From a checkpoint of a small transformer trained on Wikipedia.
Size: MLP 960 tanh GELU, 5.96M parameters.
Each number is 128 + 24 x the weight over its row's rms, rounded and kept within 0 to 255. Layers, rows and columns count from 0. Numbers have three digits each. The size before them is the row's rms in percent of the matrix's.

# layer 7 attention value, 160x160, rms 0.168, rows 78-127, columns 80-159
100:131144185125114079128126130134099152171109143144074187116152103105131092107139167125141107088137106120113187119128117121161099143113183171167131098163129161116103122136161078154135109108171112097125152137110162107144104094093128100127165125
093:125104118127115143101146096100125101132174136138072162126142147163105112127118115095120153163117122138154118114138147084108172174168127126104128114103075138142128135126139155126130118073135153163163128120160139101114130094094143139108124095
085:116108145098130126091120124106108143167149090133105155124164118140154168132119120130101105108158152151190101112137104135103143121133087157103121103131053158156112146118132118098160157134163147162130088115126119124171134153082095117131145140
088:119130175144140158113078125123099108126124141157132156132115138152104087165146126128149121104126108135105113153118103131111134101106154162131140159141122090102141124141108127133103131090108102129103108095089117121123164124146119118073136104
100:115108076145139119071117113142154148135157129184136121129142137132145121095113159149123094141167119102146118114094147175103113118121122144093143181114168132098093104094121125120140157161114134159156151165145154135152112135151102134123141142
101:126171168101127127127104128139150125092139121111156180129180076123141189165146100134133108155108132104135114134114140105107141153138140130149127124174137144122109129145152107096134127121122158044148141162115129169131148113155079139103129133
102:122088122122131146129133142105142137125133155126157131128178113118130183126085164135142121099107159106143156138141136139145111103119114135129109172170121142168123123115107089090151138150138152075112073135132090153126112135147125137120097102
099:113131162133120115124134154133172136132113131111135154095165119100099126155134090109080166094112118096112138152178117089094124161149160140124145073124116134148120152163140120121120111118104134161066108140095139118120154115111137133098145096
098:145071125145138127118113119116166122101133095142146131132079110143161138089076157110106136143107165100133131152148116153135133133155128149144144116153159138129126127098154113152114140178149139065142081149095106150089155155145126112159137102
095:160147156123154106164118163073129162118145118148144100149163095117120135156111126143103161117163186147122095144116136129148116130125133132122151102100102099147132121107122148142151107133148077156104138146064119135161117169105170122167102144
101:153135136116136107124124173131118114129118165137088105129152091163133128140105065148084118128143136089149168089112138137136151112114099088152109097130137131136172105157110124078143149153133140121159156154105109126139147109118164145122121151
109:161107143150128123147183147122084129129107118101170139118186123106132114176173153152152110127104145147090139145143121126114175112170119130164136117161095117109163114138142161127124075107128109124078126143145106116100148118153079085124118132
111:135091072155131145099133112110090165135135111127116088160120170139108108101116178178148105109111119122106103104156098154156159119131122113103160182114147098107151099099118160156129173150114144137159155093171112129177111115170129117131142135
092:134106086150152075094155114123098132104101147132099113117124130106128121138155152161114112112153090112089130142094116093119150099121120134137125137091148147114118112099139125154109161128088110167143173107184132148139107117162144138142123124
093:102125103078090145103127093128161109142144103166131150162132174118148130171126151122160129134120099124168126126149142127138116130167121121085101116124100099132074112115135130125126134098152122158147157116179109107158131110126117141156131133
096:108120170110122111156118100137143129142145169082126109131165103151095150142120093113104123123080141142154106068160141050099134112093120097182145131111112111115154135170142160112107105134077132151133133112124174164143144114148107129086131168
102:118148088103137163156134130121162124078124127138136088136129097128135148094130100134122120165131122126104135127124165130060125101088074111135150177126148086127136126124113093112130127157115130112136126139110183143155106065144147154155150160
102:125123129127141126163112110129104129138154137098098140101135120090128079121125164102208133149108126120156133154135124080103141153116151115117144112156077097123154104102132153131118128088107109151121119135133123075123138108121151154152121105
096:132155157172179099123154117136152136072158101121157132105138132164138125138123131072089086169165114168107136111087175163091110137138137107122106153114126131135145104148115137137119160108115094181073120074124139111165146127179123072111137100
102:135142172108142119061107121079138134124130111162114120139097124127132112132148119140199141194111126118124119146159155175140135150152144119093100154151091105102110141118135120134139149140066126081112138114134112131141144090080097126118127120
106:127144142137106133154094135142143095080129108100123122126137121136136146142094138144114122079158134084137126137133122170112092130148160154136132079174118136107131105137135137118125090114105109108192188137134111118154160159117123126119132082
097:109133136115126184125130150157124118146138155093122132102140128107161139151134150124135109126078152120118114130134162138143085103139084166148048122105154113109126136150141113126126163112102141135097104075088119106150177149113128101087179161
100:154181123137115167150159158088133115118133124125125159132069144143122092190158159140089137124128098113109131142086170135113093145141138113141127127115130140105141144146124069172161091109115146110119108134173143106162128184145118108105160112
102:159123156147089139146122138127163140135139114140119114091116135141116147126132131143170124170133088096095137141151103106111096130081122157149113162105171094109132088099127116129113110119134122052111122153159161132136124160145133157149097154
101:120156132092117154149146124127082194144115134109103188129117145105130119131163131146163140154098091133163155131126147157137105124122130137105148129093124127089155136109118124141127143135108096129122096160099116158091147148133092098112148134
103:123123157117105104129152139131180119093149127117138136085144113117128130095114128133153139167139114134117112128116146111133112174147123183103142122126101148132136112100118154135132132130135127133153184135079145115142120138148081143126137123
099:089135144144147096129132130154101141129123130136112123108125167116130126133104132142097093120119121109087134143129143143155117169126105126101119137156126095154068089131162185129152106122133117117174142113119128137123117121125119113138080101
093:122142139128157114132119170087138135099116124109121135139098137101113122098143167071142130142138160115168091155135141109136112141154092083100084179133144143152138149100152134145098112102083138140145137147100132118109113141109166122156115106
095:111065130131100140156156105133147134141173158118137164124093152097110165117111162152140088094158136130148108145143142115171119135115089130095140126149118093102172144162147154153135164144122138142106139152166112093131115155104096138104100127
097:137146165154124140117132127156105145159128130097138146141138142149178130117111140097134095114134187106135165106148136127131106115176077077145128128116125111155107138128155168131140114137107136163090083157175088100132078148118113139124151130
103:121159134119073088136144178154137105108127135119147124115110195133134140106143124130153128101138138090104143145136115129115139157089131148135128134145164111132121136165117119136151131135176124113096097157117163134150155168136137136104164127
090:103137141146071140130118113125129096118125136143147150099126132059155130152138110107122117126138122119116139148094141103120127094150115138138093114102150166090095140094136112104107153117147128136112174150101109156110111163124158114154123154
096:127157160145125163129149104128145097143139151095128103130129133110123153139137110070098121129163104123121117130106117099120124132091147093185146198106128129120156146114146101139153162160114154117149142125105114135135126151094121158111142100
091:117167145135136112126165118113096151093157145112099132124122163170136098102080117126105080126140108132095115126093095106127128123120127105141121125065154107186141143134160125147139119116131130118130069120089152130132160115167102147143090121
108:132151127112111167147152099140083143135138129161104112143116107170106091100132133087115114097149114127112125135146126071133118136095150105100108130123155137138117159163113089149168106197116167125123104118116126093144114121126159176144142156
103:101099117129135127139080131109136126113129105114134121130099109140126132092154123166135163124136126106149138098096145157145106173102148130126144111099101112142104122159139087155134112157125153115164098180115160134113154148127161138138142102
097:134102149139135164167163134155162151114109147163104146132144139149060097121103129082115089152128123136124114152127098157112148174121103107105138123129138124150141147154072099106149110095130136171128119132120123106144133122136147087158149121
097:117158137114126131148122132125138088109144156140180144125163163129168142112146130149124102135104124109165164117135107086138158106125114100144135166119137146106132114155078119134127145118103125136090136101122122148124163132131140148130155096
096:138133116116130121129158144148134141123142132140128104148133151185161127080154099134160150121168139137105140111121100133181114127107119147149083127128117089113118143121108135124105116090126140090129124117152098125100144164093146201134117126
104:139129110141111139100159137103136162116125108133123099113125074099150111123114116105113109093139112153165118145128112075098165112150146121118135151130113124173121169098128107140143164093165134146134130146142117145158168112099149101114156136
099:064144111145143080127111162124071087113106109142132170112136125168115131142093121140136092105155133148168115112121164147124179175129115110137137119150149158162119102105134131111125171118109121175119111135137135150146131127164143117160135099
102:121098141102137134149152132070130145152106121127139102102104127142126132104132131101136085193148104167128144107136176144103113133113124106113116136103103095163092154154133084152120114091153155106104161130158153127126107143117187128125135102
099:122132130122118095162134097146124069102115116138102128105115164137127152150165137135161144086141119139130111122097118075133115066104131113148151109084111110146115127152087115132150094096126176080131128149124142144121115134115126146154142178
099:091128138173132126151138089112137165110143143157112137157129099108074169148171128105146118156131153117143110109102203093137113103123127141132163142109108123112100129121127157141142123125141126150111125097126086160132133151167098116112142149
104:138116142171127132152146175146124175150135141146172119157107104135123093086141151134168089127147119108099097123140123130097130129103165114150130113090108153104080143153128152129166122156158119120144144122141102162121090124165119145111132112
102:124089102129145117106114086135161100145117169113102103103174127135127115113092154120099120103094110129135140132151068131142143148130136136089118126184129094091117166115143114134131128152093108117111135127185164153118143119119171159107141108
101:159110123101117139154077108137088158110075102137123115123142128101123129163114088157135136175161114105157131115105143154117137170146135118160109093171143080119101129144138132162075094151127118129124141156124153118166125150095122096185064113
092:072137140131129113129128141137159113134105145129177129143154112122169149121159127075159184091087111154147135169108142111141085164142102119157139117121131132137091121093133116106099125135117133127160135148100121121101138144157110153132118168
101:159113112195129170119168148125155121102150104141111150119105129149139151118121114114127115111118090131109106140107114128161111114127143143146147124127136145115109151174116110152125156086116162077107106143143137120115100137110087122145128161
098:142149110106099147161170152179117124149082164129115114127156137106143106122139155148110138121127163131101105143153129125134125125121063108096152145106109138166192095153150140109116131143100114151141128136150132151149129159150150159099135072
# layer 7 attention output (transposed), 160x160, rms 0.149, rows 78-127, columns 80-159
100:124153087101129187121127146160136117117133125115136152172140108147137137109124157174147142123127175129123127134123148107135127110154104096146123146090099158088155115126137156135101128142127158145132099109137118162121147136086141121157143105
101:148131133115122138154128140131100110161071092103126104082101107093114151114167173142146078091127094132174111102126120114091104117147145124115112140131132125124134114130130056135114106186124164164103130127126167094115136162185129132158162146
083:086177117140146116159123120100135101145130099137108137111098094146124101130149118131163120136102133177134134140105171124171148095133164119133069178112139090132138119138142103181120094129140102111153162126109157123106161108146132094105138160
085:147110091121138084196154080099148152153112137098115106115117106141136186113116127116120112124164172128145146122112158142128121159156146129144143158123159119142123113142175169151144123156148129145150107106125136111123115080131117146085110109
100:151097113107136135111087131105093140153117105068128077166096159150142132105153120093151121117074110143162149127146114137124122088123095068106172100106152122137163152130113124130141099108142135066138108105089128146117151135162126149122174148
098:120101119097108140118135073133150102170105160124119136117117157094144148118144119154093132132139126211148142183143134122096107155112130163136119104086154140114133149103133107169133185094106086133091109128137115105116132138147160114131127138
092:102149135109096117129124157140129099110137073115120113144144177137139143145156125154119134123127116173090128138085110133137118154148129178121137105122110130094115140086147136202087152101139100082123177092096131167160124094172128103145147123
095:162130141133120103165133155163111125117093120150181176138093136132149144110148126129132142129119107145077107153113147131063118125081113137159079136128131120048106132122121145149148131153151117132191142135145117091111114110156101147161078138
096:146194134069091119108114135139115168148180155121136158122153119140142142148123127162122079128098098131113130112124100130138123162125129124175159106112126112125149134113156133125131163074135086138122141120136153107125151100158146131112153105
096:115109105131146139122113122132116103091111139122100127171115132104114109120117123135142115161137105137073098088146143150173133099076078136091116156104108140151150116153118113127114177107131157112131170128166088129123161076131044175139151115
100:144127124134133126152147112121122108068141164111134100141109182093137113093126115071150126126131111136134102147172132093114078124121117102151128177111151098122122134122148123110140148152136046150124113145129095115151090123126142139108092147
095:102110155119169142159103120148170111146143140093115159133099124115152134122109109156093161115145109126109112101144177102150117133068122155101126163167096101131093131120157096124125094122099165139122127115121146124139149108086152169140093147
118:138132117105146109090101159101116148166102175081131138117105135128109088166150096127129116126148155122145127106110127155090122091167093122155153136140142137136115208096134124094138086151114119136096155108145140154116135105108122109091163101
086:152080117104127160128117143119104128127161135086157137133119164149142081104113142098118143146126087086137140125167138143150145102170124102128128173161147123085118148121116120068150090184179138115104143115103144151120129141132118175101134118
101:159155125111131129121139131150151152114105137106120114149164112083127113098125145105136093113145148120150140160080060111124129110098110140161174156101112123090133110097144098138152147095124133082127139147106191145111090159151139131114138100
093:146129125112189144107129080092129123127145109170121130125092133105150139113165135121133121134092133158088142202141147133082148138191131170126109149137153158162154114150108116127136146157121151114098101158135120092154134125121119102130116137
092:126139118155123108142139095148130093180123150142132108125120178178156165116099152138163122081147126141155104148143093078125132122150131097120102079126123146103107134157136143151126151090125125129128117126093106155162147172131147147153095068
099:135114136135121125142158129119136138088100095096157113143133126150108139175157137097075138155167117121122127077087113137170110207166138109124144160174124109166111110123118099112110123143112135110105105150131157147117161150133075141158131122
107:137158119153086146142125105143144172108150188129158090147151123115106120114136107116114114132082165123118116081114102135132058148144133128182115166129093110160144131124119140127107131147141100132109098163128108144103102105158103102142127141
113:156148173144138158126106101138093150162150148151052144125111130121120136130113111116083149113097108116135174155093100136093144119083176122110103134140138142141084126125151162086107121145126155125110080152124125155158180118149132109131111103
110:099124133124101149125134169112143109102093158140120142103154109141176136125122117117099117129147160135107120088122084129107140087115136119101134157118124137151145113104144111113116117134146114158108141099143167118112129123182121142091074131
111:166132111171153152132173105128129111135134173089172126116136145128139140120125140109143168117123174131153161109153121153107118125140083152110130113094110115126094118099107113140068155131119122064098149072143119125140161145149082175138100140
116:132090143121141188147079097117124092139108126122110125137122096131126119124176144123102160171127131135123129117181127186142154139115127141090143189171143130126168119133118090118094141156115162114104084149126141109123164110141118080119106144
106:175127149121120147119178099108107147086120111122150144109153125093127131098123135103080116127145140127131114101156135137132159158101136102149128138136153106174103146110128106135157135126086119140117062138162128112112078083143129129092175147
111:203146108118125098127125129159113116136108103139142113110090111097087123099128089124109111134090125127134133143139126159107139104119115099131143144156153095109121161164161085107143140147122136123048117134174130119087135168120141126158144175
109:127093121153161131102156118147142102120159112122159128150103133111163139104138128113083114128171084175125111164113078109119119157146114121111100137087107132158155127153144105094118128128145115138124139125150116125120142161157109109137126118
105:136107148135130139152149148114106136112122101152143168122116150170133113130126112123105124108166111176114117153141148126088110135124127137146077131114137116159125110129146145097080112108096143146101120117085146125119116119154115105129111145
098:100147160147101117129099156153149148118113157146170148127155085094149177164122113116134153130121139129146165154135119101117084117115105165145125125085185083134126122095125201110137165116147154162093125124111137123133111128154098097079166123
104:191128145100139156115099148165139086166155139157124114121125145103172115112159123131142109116140089143128145124125096129114112104128127127143143129125130117164119109106088154143115114081131105160151111167101131141139131133107156157134088130
107:108116116149159130101136107104117108143139150119177145108154105106099126112138092133145108114094204127163087111128128140131072142140140139124088118084103121102134146130126122148123121094126059138113143155116212147123116137122150133105152158
107:132145119161099164140145110132086120137125118103148093147116113118108127121173122124173125108127161128068120158123112123129106093111151100128157169098110103135181107171115074099177125114142149136153058163155130120133077160126144151127143127
103:159104117105135150149162134128134132126093100148106117134163117151121119134147150121119190102078169145124120110136134136119129179153078119128119121159141106121121140124168165145117148103135137068181110092117098121107141127127115127130142086
105:157141155117108169155153123117156130164098129121090149148114139140136147136146174121097133149101111132181111143134131116165089131104125127076179146125138115077095131112131129137128113139128100150167133160175122140117107139148140124119119144
113:105174129120128114137141139122131142086109150090125128140161141094128154127102142084180113142145079158116146104111135122122050148087128112170127157097146090138132116154127145105136122121134089120118150102115117080129149138117146095138122159
114:123125114161132142145118160136099157097123124156132127122150129101126108134135136084181081110121129138145192150150188129138100073149128112086134139118134115105114167110121108127115142136127156123132146115139156109127150114088079128132167133
109:122117139127156153106105086087160138167130109134163130123078114155139148139147169093141150098179061162153089172148128138123160142127134126091155118155093119159137152181150093138151116125123114126140119164110139120124124167113100145091100131
102:106172074122127110119141138138084130122142151143115123143192110106137164101153118120083132119149098113111148139143126106148122131118202123095125131136126145153127128095164183118115149160116091134109085147158140111142150121093123121110102113
107:124117110145145108112136129161125152145130096126141117179136125139110144122155103123122129139109133105096106086139162145137201144105129127149137137100068164110106128095147148072063120123108094141145121088146137138078126140124136153126144112
112:135124153138114151082134141121110118122129134119144114103124106161119111101103160116128158100181126112127102135130134123121137117161123111170170136110086113129165125133155116065140094129107109134138138105122127152115132111112112171149151141
112:111137114122123123136140099121113118159149125140150102150136181131124112105189146122140131114126092105140092139098069136153111085129117154125148133140139111171136151068107131123105134087138109149092104080110111099135113100185158138117161151
115:107137130126141089132152113132120132123116127104112080113123089125160127113170151148157078143163176143106114066113136107074100128126140146120104118156111139115083108162161164103112146108120160133124112173108146146170141112137152113127137135
116:124098180127121115186121102116115121078154107115111122162090096147132161125112111121119118110147141126136114137123143156174143137153137148127183101176149107172156082067156130148140154157141140102095097132109172081141135111110128150129118139
114:113116153153098116117165097092168115182126137075167143117092129119117141111159152118104118138159098096139173134110120131126069118134154112118078132167109115138179152132138090130133120160131126103124136126093122104115156117099143125090144148
112:169180125149144106098143099175114123133111139100127154128122110160123154102148145152126157131149117111186115089120118087132103122132115109166086129119171183120139140121152105131091166138125114131125125184094105091136119092109089115154116108
111:108104134133104127152135095126123137139138093163145110146184137117163142100147117123173116116131163106146080107118113114112144129120144130122133164122157158096154146153127167142181163095118135152171113170107132127115096138110145109174103104
105:141157165120125147141140141186097115121128141122107175114101123125152133144149093116137146108102129134122111108116196103129121129130149124108159156105102084129127135126122170173135122126104159126136140093176110155133176102140101162125138152
109:151160126116122139173099145116084125103101149122140106195125072165179122131105113141105157125113105106145115186120147097098157123150115085126129146118156128106123091125148114123113105111116133114135144136137134147099126090172134099136129098
100:109112102150148135134090108139168138155131114107137142090143101148136093109131122131126143140097092137144096084118136114180149088103133158116104148138146116102146125131170136171130151129153086093153150126106124141141143111156097114127133175
103:113098173130103136147166144155173077119163153143128115148184126153082061110140127127155150131133095145143107157144150139137138091119109126123060154110168112071163100126137114130116105129107139087132107131164103091150113126141145138147164113
108:167141067099102155072130120140150130127143115171156134099131147107161114132071113146138099112100109127089121147145138158167132111107093151137154127120115158115133176110132123084129168107122090196128145183140115121147155163140143125125163098
# layer 7 attention query, 160x160, rms 0.176, rows 96-132, columns 80-159
134:132133127107111105123081158164148170109109147106130093111113136096170119135123132187162113129113159133105103132126178087113107068114103111143133133146134159091098117141105152109161110127147148113128127152103138126137148105121099141130128140
131:192134130097144126106116117094143120129142115120134082159098105096140130132130125138123110119106135094054076092115094125110150158127153154133147112128119137130114110124102136135113114114125151143117115151094144118132164169120162149131097122
129:137151137113118142134164160129115117113146128114127179105156123125109079154145121111116102110117082165098089088104121116143163159093132121150138119123127150131119115125143122135146080112137107139154102150125123157171090119130170138090109098
133:134159107138113097097109135099134130145129147148117130151123138120126150167100131123134116136141121135125096112108143100094144152078110121122128136116120139111098125099179140079103155136129142137145123110120187141166116161115103105136128097
129:155121105140177127086143158146109124154100148096139140140100094156144099112121151129096155125116110081120136123084116168134152139103100123121135139137100133113101151141150138105104114080160143162154105131120100138108154138135108124167157087
132:138121124099159099125119118141173114142128110135101110144075147143160155156117160134104135132101157143079170107151159167122127155094166132122105108165126124081112096112146122133061141128151103150108132136136107098083122161130116152128118135
121:176126156102130123125140099154136149084132139111161142104157115140181155119092095111124137073129110125150091103129100123112124118123140149148147070151112126133061139123115124159121135141104167109097116152171136126124145165133133154122131178
128:118125118148110147081127100131136138147138145115153106084151127106173124157120121095148080111132137115103174130142108150118108102127133142136123127107133148181128188126111145082119118092125071184163109125073136130144127138140147129109146151
132:145113141112157142127135112137157131114123140177101110152128130090123132112119173106154132112117144103129158155107112150125142116110109132146178133150120141188158081109147127120086138126153133096108091116135104143145151115107112126126145141
122:122124123139120149132181118110143162109112108099142153155085137101122143083155139077094126105166115151138095110151123163164111146166153136114121140155124122155100135087142129122133121176112100105116122111108100088109112137149118140134130140
136:111137138166136149103072102120143133129111130146080170116129119109094146125110102135114131105138150108157142166120180107143099122169191117112176112102101144150192130113119138118111103100110142140136112138114117163125115145111137138122151139
127:142090135132148133126141111140116145122128147145157129171125114156135140155135166123111130109146108136119183211119166094094156129087105115162120106132120106133140117124135105103096100135107137139121118147145116162136164117124120119125136078
128:131120118111155121087104150112154156095165128130163103078108116139184143149120113150107064116137126140106116163095107121168133132134091159150121096122145142129179149121158138122140128144117086162138117126082111090110123113124140120181119064
136:142133114135155131101160093089101121152170099150146133091107183116139137129142137138180118134140112105128087152135119136144107179114147158118147121097075132136133146130125137097142119128155090158177111160141110147141115140136107125127100172
123:128127123112138098113116117147112160116104114140114140125127131119123134165163094142190120107120143126158154118082129127107152152147170115129143115131084127114093178133162131177108121129094096145152119135154143118130112136114106118132118109
115:177144088122143115107142153114093157072163113123115175134111136114120099121152109137102131131101140133103170151118156184161125162156111094093116144135126133105078124139060141124138128134095150105153147137111168119100133122104132154159138098
125:134202135183123135128094145141112086156140145140112089125092132106112101156118107136148111102164083155136188108116111110098075108123155116161132166132147132115129129104125098116088100147112132162093086149125141093107134116162128121138117114
126:158130134139115114145115115142123093116134121102118113087069172104114079111108117099160054093095134137147150137097142103093100076127130111135155103123123090160124144113127127127127145142121154153135116123138132147156134133127151116164137109
120:097087097164130114095135130095166138152161136152117126155142176107121146153093163128131131131099107131120147128148084110148121158150137150106125154082052099143147145131149135120081114107122130155136168134161096138169096189145138140130114141
135:125124177119123094152104129111119113097130147134069099168132112149158136125143147141148120101104140120164097091168104137129123134112156137104167108134144114132150120059129108132102108111109156126115107151139119143104114108160138103152149128
133:119143164099150138113104163151173170170123098131139133143109121113107157119165121105116132119144063128141146104131089133070083132108134102151091133133133084160156162123136153136128114136121109126064101155150129099134160094117147095145136095
121:113111134100154092161105126105095106133080137109149116119159130145127177096109127100132130140122166142150145112123120117094109147109123171093109114102142114130122119115142120151166139139131159103090147169100201152144147123127061109145120134
142:165102156117084160111120105115155127138127092150094141105121115101101142118098131124092158134138109107134119131120093182162116087076136130136154110152159135168121139102104106105156136146187119164103079120140105111152114128160170108158135137
122:081142127111097126111165144141106179107091096139113147158144095114134117127111141135125141149131127145142142109169158127151122127141102168103117088109086134164080170107108209128074141118128158141128110111143145131138101125153119109113146150
134:109124133131135153148153137130135134155095133144104168111115145165151139143155138116119179144143093130135161128104142122091108093135104112126148137130155098169119092148119140124114083145117117155162137089130105122131154099155107135118138145
118:108089165120142152151080129087078124089084139172067130114164141137123142124145148151162147169090134144154134122153114151117117119128123156095156120129138128148130119115134208138143143101113172102147126150123167142178131120159116109128098126
126:137143088121102165146129084113123120141078146150134146170145169107115127119141155149113154110123142161145139101117130148089100166168132144091125137167121097104146157133143136144092137145093188124136127119133164096141112131112142121147110113
116:115141113113127119173171130152102161128093097110158130114071111135150118102125141174096164144141118137110108126087150132131124127140121107082140132144126136085119132151126119124117122132182130128126170099170108103124131136116121137172087099
126:153088127157123128104092080140134137144140087158122085164152114125169106130173163151163102109160159092164117129149180141112198115101116119117125108121101139133130153125125081082154122117136169141154111147139127147133104124105162134149136098
116:148119148107121108122162141110128121151132151096170155119118106184144134127141154134095169154149104148128150122114091113090106119130147142149083123112109125114127117157152097141127114137133150144126184137087142119121145144118083122181100128
136:078103160140101138097145111142087136147150099097152135124094095173116164133142095099153131130129096105134123116103150144120138115157165129089085119139131103137170142135156156092171126166133168160117150141136110149140096153117115125117152116
129:105113098150128106148120158111123109129140103134134078144138147179163135105124112094108135127078145100154059094120158096105112128150118149132171155149107153102103133107125143086144111113127112134093127129106153125135155158168125142174147088
093:142109150122141084133143151115107147157137086169123135093164092109119145109173150131086148137149110132126082129105090156101150135089151125154133119144135148083115109116109098143137169104115122109148177173161147123170097139115151119133138145
086:127123137107122133137096147186117128091127121187134155113125140097108188121093134127164113121074099101108133080132100167098117150139116124162104147160119125150139111130159118149087123151136160108095158114116166137075101102100106107114119101
089:104142095136082121116096152160138153166118103172119137131169135155138102159146129123158103141148105101084101100120127153099090178105132127086075100143110108164116145099148151116127122073098137116149136094148135120130091122167107153131162139
093:134130122109135118092126176170151157136143166147124135117123109104117106161140149147128127130126100127101115108087068154091156146116126108103121120116134140146157124143155151113142123120115113155136143100165092102166162132120094168106161132
084:094132112150091095136175125102119106174131147111132084113115119120149123136087117108104119147145141116074092116151134113164163111093141156134115084142159071130078099118086111159131145096087106092115140152074141094108118124168107131149121135
# layer 7 attention key, 160x160, rms 0.168, rows 96-131, columns 80-159
120:089133048151178107139096136185116141131118073151095165159153102143153123134088144132146124112145127114134107075121089099115096166093098146137149115148165098104126111157128146155149126110143139131107089113126136157099141094119095137180128152
115:126146101156208112092120117209156096160149100125148112118110103113110141137138137143161138170158150113119141128106133143122160134120152176095139115153105175116128130126128111127161124129115140166080117101144118129146126138138140108157142102
112:154095170148073154104148075147109125104109109104118113144149126128139111102102096142110132076111100138114137107126161123144155150125139102126145182102120114177130138126127180117135101135078103099172129125156137102102115150131092091131116087
103:107112091115185128123143115195092119151068115192122101157149130130157137151149123134102139128112141111098104170136111146134103147102145106103161101105130160143103153117133134148118108139160126133113152125139111174125127075150117138115143123
112:089152105106156128111127126171095117196110073132127083106116105146162124095128097148151160119148082069117125103145126129119137143157100165090130095154135170159096106118118156127118123144112141129122174134145116176111140140164131162119133108
106:107139144130083162110118123114148103092104170116084131159124141144147150150157151152119135129113089151123169080115131097109161119183087185153098147166072137123135120138108134076095150139108128140148090143087157097142147149093149124124131092
114:178162141115106163132125125111131167131138156156152134164134144130136136111114133128127101120133127095143129085149110131126142127101108151110074121117121095086153138163155101115150107153084140127123105087133128111148116140124108143134115098
110:119135129152065152123112137130141118141138139086117146071117108122126174088118168136121122092159141120138112118133099126097113154144109167093163096143105084134160147102140164113160154122117088128118115189141120076124126204142142128139118118
115:140091128144163126149137116148153138139137111124109119113144136136157100129142110136123116135126145131075138177132148100140073148119116119126145125131115141125124089121144113098133147142208194195083160079086098118122171135117137162132124171
113:118122110138149180128135095114165150121150103111152101101146108119113121140111096130105122184159115104143149123168117099134114117104134102130142123115148114170128135109140114109118114097104146140110139112148111123112145119167137131079114145
106:119121130069211133130122148165117077153107115128103142143125133174129117117137095127144156091140164094142101112135136147149090111124168114147168116132146133145113134121149143180140093123153137150140118133148114176141140144154156142096105126
122:172131118129152151146124104112100131126093091126105139156164148134157132154100110134140136138126129110113109177177135124124142123135124136100141110178148132166126086138110138106151092160114164106110135166116159127109123108070116107130090111
120:130114104077117110171102122133146139127139142137146122141163154116142138099119114094187119152139176116116115143162118103150127158150120143122126117118121141094171097132133189143135172132178100186137176184117155113101138126167125139081139083
118:103160117153075136102158122102118099121145140122132111149098169149109123147151163158125102081156133142164099106132137149103139117116105106106135161163121132118173107127106133096115157104130065143131116174167106101155113157089116145137146053
118:152135164126065109132131092106094120152124157129139166133085166135102151143126175100111086080117125130139151103170122102110154158120165101120141113132123132055078146182103145140137170160147121121144130107112137148140121140116127153130121122
114:144110088138168136121146103135111124161157135111150119130126131102097080161107113130118100138114118110113184138138176128111149096101132156152114119184125137136115113105056147139128085134116169132077106123166103158110119132111127122147194163
114:113185137136087113107129115131120128124104148122090137139107125151097185129159104145124120128140152119108112152166150101093119103115162141065122131151135123146120153148132102143117121136130124123111077168101093115187132161117119075134124125
115:156119190113104095125126133104099156101095158143094145128127138114111132104159115159178129093098145124118166142141116115114134106126144096118128128121144117135114133103186188128108189131122098132128085132091129132142119159145121127158124153
105:138119127139086143119197125138140143108180182092144116137144126184139132113113113128109158095111119120109118142110108170121114123161138137146121107109100123145143126101085159094092181128169102105106145137111112122119133132088118101124108110
109:158144159118059119145117130095106134119114179117126108151133133159117128127131121144136114140108090089135109090091152127125186174149105153152087147137138175162137119105134090124108147113114157132137135129133165079175126159126150087148106109
097:123168156150026109136105122140156132135148119100122145150123151122088103124141118112130139072135078148144143083143126101100129138188148131103122128169122115133144121153119164098117158137091126081150119126073145120114144126118136074160081131
120:086119107188172120146139125162112117158145070083076119155150132131171105173136149103139105135107090099176152073103109163113084135162092115142096124125164133125126133122103144139152080129114114145136131143120141127103137098094119141113121128
125:121141112119164088161150147133160093178135137143133089109135120081128116148197092128130111150110075134116126162140071143141140123081117110104153149117148117153134130087149108129116138135108176155161143145137107155109142099147131147137149112
121:147108133108142113142108174114139161083135143155114143119117105105109120120143149118099133118098142125088088114125182106126141119148094117095123098122117151138115139088129143120080111147094179084136161129133165135153148083136110154105132104
110:108097154134074149109110143110157131094111147108105156138105131130162138158130163112085137064121093163152141062134124107112151121130119144154135126152127091149111115147114150130110120130126151101169138158126110109095095131091142137141086108
109:159098155125150163093134152104123127158141128154118129098119152124121108193094132106126088135120165107096096132116154148157131118110120121121180112130185175118128139131131111177114125113149161122101172076144114144125106113143136148100124122
115:143103114142157136164193093147124172157128102128160109117152128107129117189135089128124117114141142103117169124128096138101108134150124130122102123101169127155145173139112126133113118117129155125066110121126141157135119101153138172110091157
112:065161085130168063125145108170118148162120119160125099104142120135170150112126095152114135130140107144132137120164127163054155143113129126137172135152129116120099119125139127122132093109155139127136139138128142133115153109114142158156132125
123:119100114115087144103114120103098154140098076117145154140116138140119102131158127176155175091122096136148088112097152162137158137116127195140131096124138153110146131102123106128140169094133180124089109152123145140124122137117108190176107143
125:124129128166175114112135133077134120150082174151144125098108130131106141118129119129146152173157177132118136161147128149128118137148120136134104149118127143131109139155118097189117143154106136140134189115130141133089141126132115126088110114
105:130144137154062080116116159099105146119123166126150140118114144134102122114168146147143105087122098133115129065149107139088166103160144115188135108140132114138114150163092147109063127153097092102162100146137135085085101149092159123145136107
096:135148149138074155086121136120123163104145161126101138126159090149178138066151142140127133106134111123156127108159143155101140154153117117163128130140100146119116161094086172106113186137122100128126145140155109126124113121092144097136089098
097:139133105110106100140103142161105108134142056136137125116121091163116099161164091167105115126127160129147069112092098140100138170111081126128134078080169139145119121098130123148155101127143138151118137152140102110126138108114142128120150144
091:151132105112148164146133103168134154115113123130136133117118109121142186114058142153123146161150136120108162091116158120135124164153151143144145159113186173173117119173140131156127142153117142134096136149153133158114178086118151125156117110
098:113149129125141138123136126134156138111127130107086125112146147146143124144139109140139138135140121077149113114113143154141143134143145163100148066094129113138118186117164113128114170111100113116144162119136106138134161171188141104156115120
108:155152131123102129108176164120155104141159139112081129105106152109130117120079095179139091124125108096114098111147120122163163137166139152112138077138126097143132136072120172088154127127107123146129139103132115117141133117117128153145129155